config.yaml
n_layer: 14
d_model: 256
norm: "rmsnorm"
rope_fraction: 1.0
attn_scale: 0.0884
init_std_up: 0.0219
optimizer: "adamw"
beta2: 0.95
warmup_steps: 235
steps: 8146
Each number is 128 + 24 x the weight over its row's rms, rounded and kept within 0 to 255. Layers, rows and columns count from 0. Numbers have three digits each. The size before them is the row's rms in percent of the matrix's.

# gate: layer 5 MLP gate, 704x256, rms 0.0457, rows 211-219, columns 0-255
# up: layer 5 MLP up, 704x256, rms 0.0453, rows 211-218, columns 0-255
# down: layer 5 MLP down (transposed), 704x256, rms 0.0418, rows 211-218, columns 0-255
gate211 102:104151125121164146127156163116105158111153062114149125070172123166146051141143139110191138123119137119169114121119179135145175152127157108106153122144134139141111135123149128141129103150086145125132107144138098157142143145099156145189125113130119157124146113128083109146091149101103124164126131142121131141128150127125158127113111120114132145120163106092134124125111152104138112161155110154141143100136097135126103139076129183113123118135086162134171112103124070066093101168151115131117130128129140182112108151129144125139133114119121102106132112108116097145128092111132115166159114111095102133151123130126068121127127099125126154107127141161113102097140159126109125067109137119084096132109112097106117134192117129134087126163140114102131126149107122120095095153153123
up211 113:134139104128114162126150131069105180104135124129158098154127130120171145127113126099117088125101113133143152091106147107126135112111175093134158067167142132159150110129133129103132126084090163097110114158122125120165108135134093141146096097106122154138101115143080139130099111108152091116138099071093085127106173141124159138148133156068136157107134084166122125102106123108163180118105100140153135181133118138142087129112135128122130146138115134149119135116146113115105128136139112107125157133136135137120113126090141150119144158187078107148156119131128138141146121142150102117150140103186111127098118138120092137093115109102172131169109128113122115149096135088119074104118148168147106089130150078141136123093143132124091103162132139096106137145105165122110088153120119
down211 103:177136138137094111111159113150137118136128150128129128128077120100124150126153145131070143139141170127094143147126111144131066134153131139141104058081129110130142124118124151136154145123165101140131133126099119097122130131119084119110139136118130121114137133132165149096141133121132185117131129076126142132120135153116089120155133138124113100132151160101147125103118110153122123116145116120109107140136137137128137153158114125149138220120177083137108106132119136152149125119120000140134094154137139106151145126129119105120118127119125175149118160137145117111133140139166086139110115136154114098116122145104168136165135152127140122120137116108167139143122121123140107190126113138137153141106135167176139104090143132130145142136102143112109138113111146139137131101125114
gate212 092:125119098116181150114117116136104133118094110133150125120182139103070129151143198131123131159144105124125117111127132123151111146162146161138114141151123120169134086105137114116162170167112145132192132128127139129124148115111139152137102136132117110176116106108082153081089129145106156135116160119166136155104163132077132124122166184152100127163123156090140143122121125139151100161140130135164134082134113134105150091117115135092121157135116120121115061124112124114157157143162117118147097117118107115142144123114117141122127092106159137137190156115117110111114143129144128158172076171114120114143120158126107118125152134137144116165138118134165119126158158099136158068138156121100139126115103138106110099166121126143164078168122143116133127122135151128127184090175089
up212 091:145130076128147103143099116096106148119107143150127076165169151119089130097124150135156115139084150147140114096148109052093135141120136149136115073120101146173140073136161135110118139144126151112157149105104158176126123139135120155124103167119142107151103122117100160079130152129130139117129090081132110107102116104123131158145176150118114110147100125120115156096135070131169108142099126091140118113149125129123096099133125108120126160150124120134111138103121142146110141108176094067128142129121112101136110106095129121089160129129131088145196120162108137123102115154133092135152108198126124115156190143134138123110176124151143111168110112133155121139134128164126137115134169139110141120138123110140104052137110132121169112144109149120101116123148134158137137131132120
down212 099:163112114112129131146107143111138126163129147145125151136132115168108145122080073160127158151129142131138132103128081105105157131107125128132134111127078126115109120147158148131167117116113147099135159128095120153107114134109108140105117140085172112119110118145126134153121156164151123103134128132132130111142090116142129150138160134104129119120113127175092118126151109134110171124136095142146141127118146147161127115123120158146134255106146096130127122099110160124149147116088000117122147134127119119167115146090132089150139122144139114141121142107133145137110133098098120078139099102133128116111132159113141123119132114113144108140138123142167102117146132125123135117137142138202149126151130107133126117128133156164149116127142148127102123112146132112132120126120137
gate213 087:180113169105128156111118087132142102123143153146103111111104159108146116102105128127130149164161108147154131101155147132134074131138149089112115125090136145141127120117116068136137171144152082128113102130120135136120099102075168167085154165105178175110129118103129146115097145130094135134157146173147135158089144124128161086104125142126105076137143139113150140183090112131121151144118092123103140124145112130185142152141104131113125131121116160129133114125125127092117105141087178159130169101091109123151137148083169169125134124092123122141151111117092086098170143139125104111125116129161052112135144113112123125131109126107114116141134132152165101110093162135143123129110161091151139099125089109107135194132136154135154134170126137150106127148125118133109132131105116
up213 087:161141181144119148102129077144139121123154114189133110157117135117158106117097114107100128119131103146146135120163123153173098069170112109094127081133103139128109113128135076173109146157124125124137097139148115111102116094107086085071126137120138167111130107158130168129114137103123137163121116181115126096121145117144121145088143113095125104119108140118141102162092101141119147142070110121132093141144137124122112159110060096130119139123161137101166135119135150124101128126074122136158184105113125130142131131074158165112117126114128131123169123142097088057192118119108147083090120150139118147140110154130170128110130125132134089143113129131129134097108134123137143143120138121135122105123142147133103133116096129103102160107122123170086099134090113152137150148094130
down213 091:145103151165127126091162122088121135109111084160145175157131162124124131141112096113078125102129119164117145108152138128178133140117120086110142143132110099143138171154139169120136147131121181130116088132148124128165118098142154124102147095123095093126163125110123108121140102178090148096119131091115142133148177148104100149090091116149178119157167140082143124110145161122116139126151155125151115077113114121101132101103101126117133190113099115100133137124131114156147133154126032130153111178119138114107149133145105139104112132117128166138142134122129179118133144128147129158112139114130146107140119118147157167113123088160126157106123142109119194133122165113142112106130092170099118104114132108128150132098123137102121151068155142149117133157106087132155107121146112
gate214 092:147144133172175104112174117128140111073132147100119174107119131104155107156139110099136125172133147134138138154141152135106099154149143153196092141136128133137128132126108111107103130095098146111071122103128147143144125113109159133148123109053152145140135115096133154145142163117111143151107133166117164129113160175159112123150134119121118130140130131153125103131084086133101117137152094133164136120137136090117164121172138134122119128155134137102094148108151079154157127136179134151103110146140092127142162133152120119122130078132144152089115153141151144121136123164143149131180139134150130106152149126127149134142070120161063137104160131145142168143076130106114135134113134117114115134135099129113111111159100152173164152097140140123127156136162191077168110111122104
up214 092:111110144116145105104097139127095166138097088130152111123129117113096136114142146157141154168159121147115142124108111110136151088107114136080149145087142153150122131127130146080145109145154144128187102101121073136142137102111117107156189150142150129131111146142137077126130141138138144074092127130146162118131136114104107156121124145189124090165120135127144142162123184123143079137142139096117162135082106129092112163139115139090144125137115098141126094128098104117139142112102123102136136114094205161098128134109084107147106135124125141148121140120135170137156127090090130149138073110135108161136102147132135128134160201109147134103128153115117138134153131176135159099122152084115123131113094139116121120165129052119152139152162107121140136134159087132128136126120146
down214 100:138098144118132142103125134107089171109091111132119169126124099130141121141116103133141104176151154120123107143136088106164142166147107125123126140134161128131130128116130187132154085136123104162130142093101120133157133091141115163108135140117140149191179120138101148123097162104117144116104127111169114132128136147125172120172077124095139102113157169108137107144133133189145101171117129138149140120123074115088145144148135126116124128135114118113148150108082100099137089169155111128145120094157108150105174150165148106132092143118145112104118146134159075155136124139106139113113137117085150160117133100114155147110124108161161157118104148147121148128127146093125138117146142104111064105125146119118122128139139090119081106107123130115097172165202128112063149122151112
gate215 105:142096123120121115130156104082132157123119093149118102165144158133122130116126123115142164119077111129146097103162137123157108155139093152136132097112152159135146131107134157162151117110174104126156089145127094145139130137168139119163129114124114171141147141161104127102130102100146092127115156101100098114135156162098135094153151080117123077100145160145108105126141102124122119113136124132148138103147078107093127151104102134135100125145121105158134120146125129104158127129119119107151135075136122117096089031119171140171097136149118132118110102157118128112113112140148068145130153050096123123094150131154158126150128121142136117135114101157119116133122113161141087093097116123156119079128130153075136139103126097116106154147160145116125069158068134137118131134106140
up215 104:095085146115144128146129112132129123145124116145194116145160111123180124135138168127133121125104132093111134129146083119135138129143116105127147112128163130124106100142108131181174086119142077117145129134128137126163115119110141174156134168127107135121123116127099127091083147118131124146163130112142096132048150128101120124144143132108102112116093140145122064161098146132120109127117148134132142151140144129121148129101143119104126108125153125121176175142151137137131183128121128129128137140141147181132097128111148083165184082110143141138122082177112136127157071129119131111087152087126132113149139138142146095140125131112116106123135120121154151112118088127150122069096080148065128126106148156074106123092095132112127179154128118139174107109103081113118124092120146
down215 107:123122129123097109117135129156127108110108123181102138135133142144166127122138123133129187132114159110087135117153088159123133140126120156153121117122142143091114059096129118132174119117125122146141105161137065101144126091126161107163124109151115175090140138158097146119107149121151087145120145100133088129116164168121124137111182094117117100120180122136116125160121084176094149136131132094114138147117122147176119101148105136106090096153145082142109123142148164129136139107131112104153130109164138112109134104132132088161115114120151125132116104119153114143134139118163114111130103090097169113159170111099137109161145113117124152105113147144136129186125154179143120101120157098111098093122141108110118154095099109078082148168149098108124124141081075137151158108118101
gate216 103:128099127140174133118117128113125150120112102118150150146167128166128074131156144137122108131093134122137133091075127089125143136127144120137153123074152105122079119111163133110131100093132155080081134105129121131139129140076114085143134149115175135131109125115119137135119138130141136188128136113146143145147131125168132093075138156098103107079113110107126149161155122102149114118090136131150180095093122103146114178113119123134110138158141107123133119142130083154143155127122086125162093106128130122107129129101101115116133112093082085116080109115128123141138078121122170089149060136149128122138153122132123101098137112115112189119178103143112083140150062101147168158121126135105122118113105128134100145137116115084132175151105128152141098148142132100099138104146135
up216 105:084177110104136145130140155110165113136128124117076167141133124136059101123111168193116166134129176173150141145131172122119118107055078105091140159138119160115120126085135134141127161135119135145111113110138133147129105154112117141145152140145173127101164121134151075136142145129120100123140168134163125116159094099168088129108100172132138127121112119143109122122155105132114049129131141127114127110119169099177146123126095101140188122128130134173140094108133104094152109111094133141132136121091109134114123116138145130176113155117083168099092165166119143122168134139100134109132147121136165105110154133145161162134143129136127149113094102111129128102131118147139093105137134130116130134133128173136134161121112096138136102145157142160138118125123086108153137112093141
down216 106:096129148172106142128115118177123116144134141174141151121128126167111130166115130128137108114130152114170124117129108132101096143107110117094129158138140156086154176116134073110166108124081145100148080164121148142130105137146117150178128123148124118128098150128103103116110153111118137119125161126142149115103158114130115171108110116162130135138145103130159127112133160114156155117146109161121137138149135132159106154163141134150125073164135094148131138101123140124155131125118255120107163124090131134094157166130110119120145139126115122143124122143117085087136117116092139117131137108102125108116174128115126138119127127115131129143114130174111101156146115073151141079142134151154112164086150102113127112103136127125166128150124134123126144111103120128172099168147118
gate217 129:141116116169133114147110195123141140099085121132147154097092127132124097148159171146145133129124110099142119140108111110148170132091112141157129119118116127181141117114115165134129143127144149137110145175077104106066119093117141102151101163087119134158109133136108109142141145113139153156142173125155088119130124116151147092113136131160107152134133129130106141179113135083136145151159128109168139100044112132167140153131122148114123127135108120101166145173151112125154108132133112172140117114152170083108112116146128139107144152124131117147123091121161113146119133126134117152155080149108138141173123110155162134106121157130124167122110172114147105142135109156124151161138161124148138171122118119098127091172107132141107103159117114163165134107110104153093199101150081
up217 112:155136105121115120107142135106100129128123140159147149119088107119138153173131140136178099116111125122139138102169124122137136143145190130111108129173128097145146112128106131146110125127144140134128132104188146086144122122071134123140175117112132176118140124147118101086187113107126134104137092133148149139113136138125162109103123117115119107105171126160072136131099117094121167122111117111135116136124142113106156106146148130162190141130102133044142139124106082121167126130169116152115131101130152143121120148096120109152100107086105084091163121093130135106128129091114148115134131111115156122156133108174124156153127129088105136073138171163089137125080145137128160119090111143122133132111119082147135136121158172125099152105172121129195113149130149122104140131173118
down217 110:116130114145105133123131142137149144146105168127135122114139158112153120148110113096143110132159129131083110119119122126102130091143136167175105089129116132143101117105123170120132134105157143134156124151103108118083135123155158109118146143131158134158091116151149118151137069170146141143096173119120121116123099159115122126149125134122123142140108091104073137145118086109104117128150100121131132180153095148159120093140092150114072111167150113119123108153160154133129097143124199174138154145133132135135182136122134100149140180161123160142096178114137148141112182152090094161110142145140098099109141116102175067139118148131147131139129134103132119151079129153118134182164117153107099122127115155146148075111115114154125125111140106169141124123157107159103137064107151
gate218 092:110161118128126114122115193103124124165141157095129119130125113120066112109160105105149099133133083126114129157138113122095120138134134090100132098107208113159113154134108110176141157147120138098161143153104122126116120141150135144133096117103107134141115119097119132136092113110125158126113101165150143115114143139099109115139125147149142099117137142117163082151081098140091109095126105113123130127158140078107131121133087128108074152103067142143095075119094100124083141176102123104143154111115168139112128169091135159113137093091119105152142152129113129176095163160147127138131109115101106160137115122126121100128085136119119156134150156162163130123174147140096166117127141092113112123109131114083111125129133117096115078124104126086115101142150156119167107127118084
up218 092:133132143179078152159115118103120122150114108129154148085055144117134134140126167123153150167133120165108109166094098112127117185139111135107115125129085121118155155130108110132147141134136123093159133117123099090158163122117132129125126152084102131174122160114128146123147159132132133101135088110094086117152127145125092129107148159153089129164101132165121162126137114146097136115158138108182113110124151114092101106148136173152129145133155138115099142160103159131202140113189125154086145158161129128113142086155087129128120113116191144115148118146160115112129118129118165147122138124148142124104110094092112147130058145129115124169133160111108148098141095116182160129131085111128124138126103150137152119136146155101115133107102095128106145143106160108111102133142114
down218 098:139093134088132097173099131145108153151163149119138118091106097146107154148091158109136111117182112159168140131083163156133108137135094142118096090123121138108091156113110122166137137133085116126128114139106132165115159091123143119176091106191168135124155123138098134147134185143084154123103126118152081136112160098133121153106166141101098115114108122123136152129111125128117075143150071106165141120171151115193107125128139106143117182118140151135139098100129136138128110130107061144137118123139173141111153081112117116113124117083142125122123116125086132098119124131185134157127135137107085136138124132088127117151138124128126135115118129120104141162172119134107122132125124089109081106106143147090104125125151124104136123128101081124159120153101124104120159169126157
gate219 093:217087144171121110114076120151147150127106134130125133148106114160141093131154181132109119136117135169131138124137143152131117139145115151099122125111120129140087147107125154142133143139101126120134129118109116117114137137132176118122146183141122128111120137104124132123133184141099186127098120108138138097058099133120092124109136152115108138107116153180103102195139119096122138145165145127159118115149107107132134164174145093119133126129111080105153072160155159081135164130127160167129114137121148123183120110142151091154163147099112132153105100169117107129099139120117110127143122164116128111142163153125137125125135140125149137116162147128093103136142120130183150133160120086108166077139088140128157147111112131111157150136106104138098119093130099109141100132102074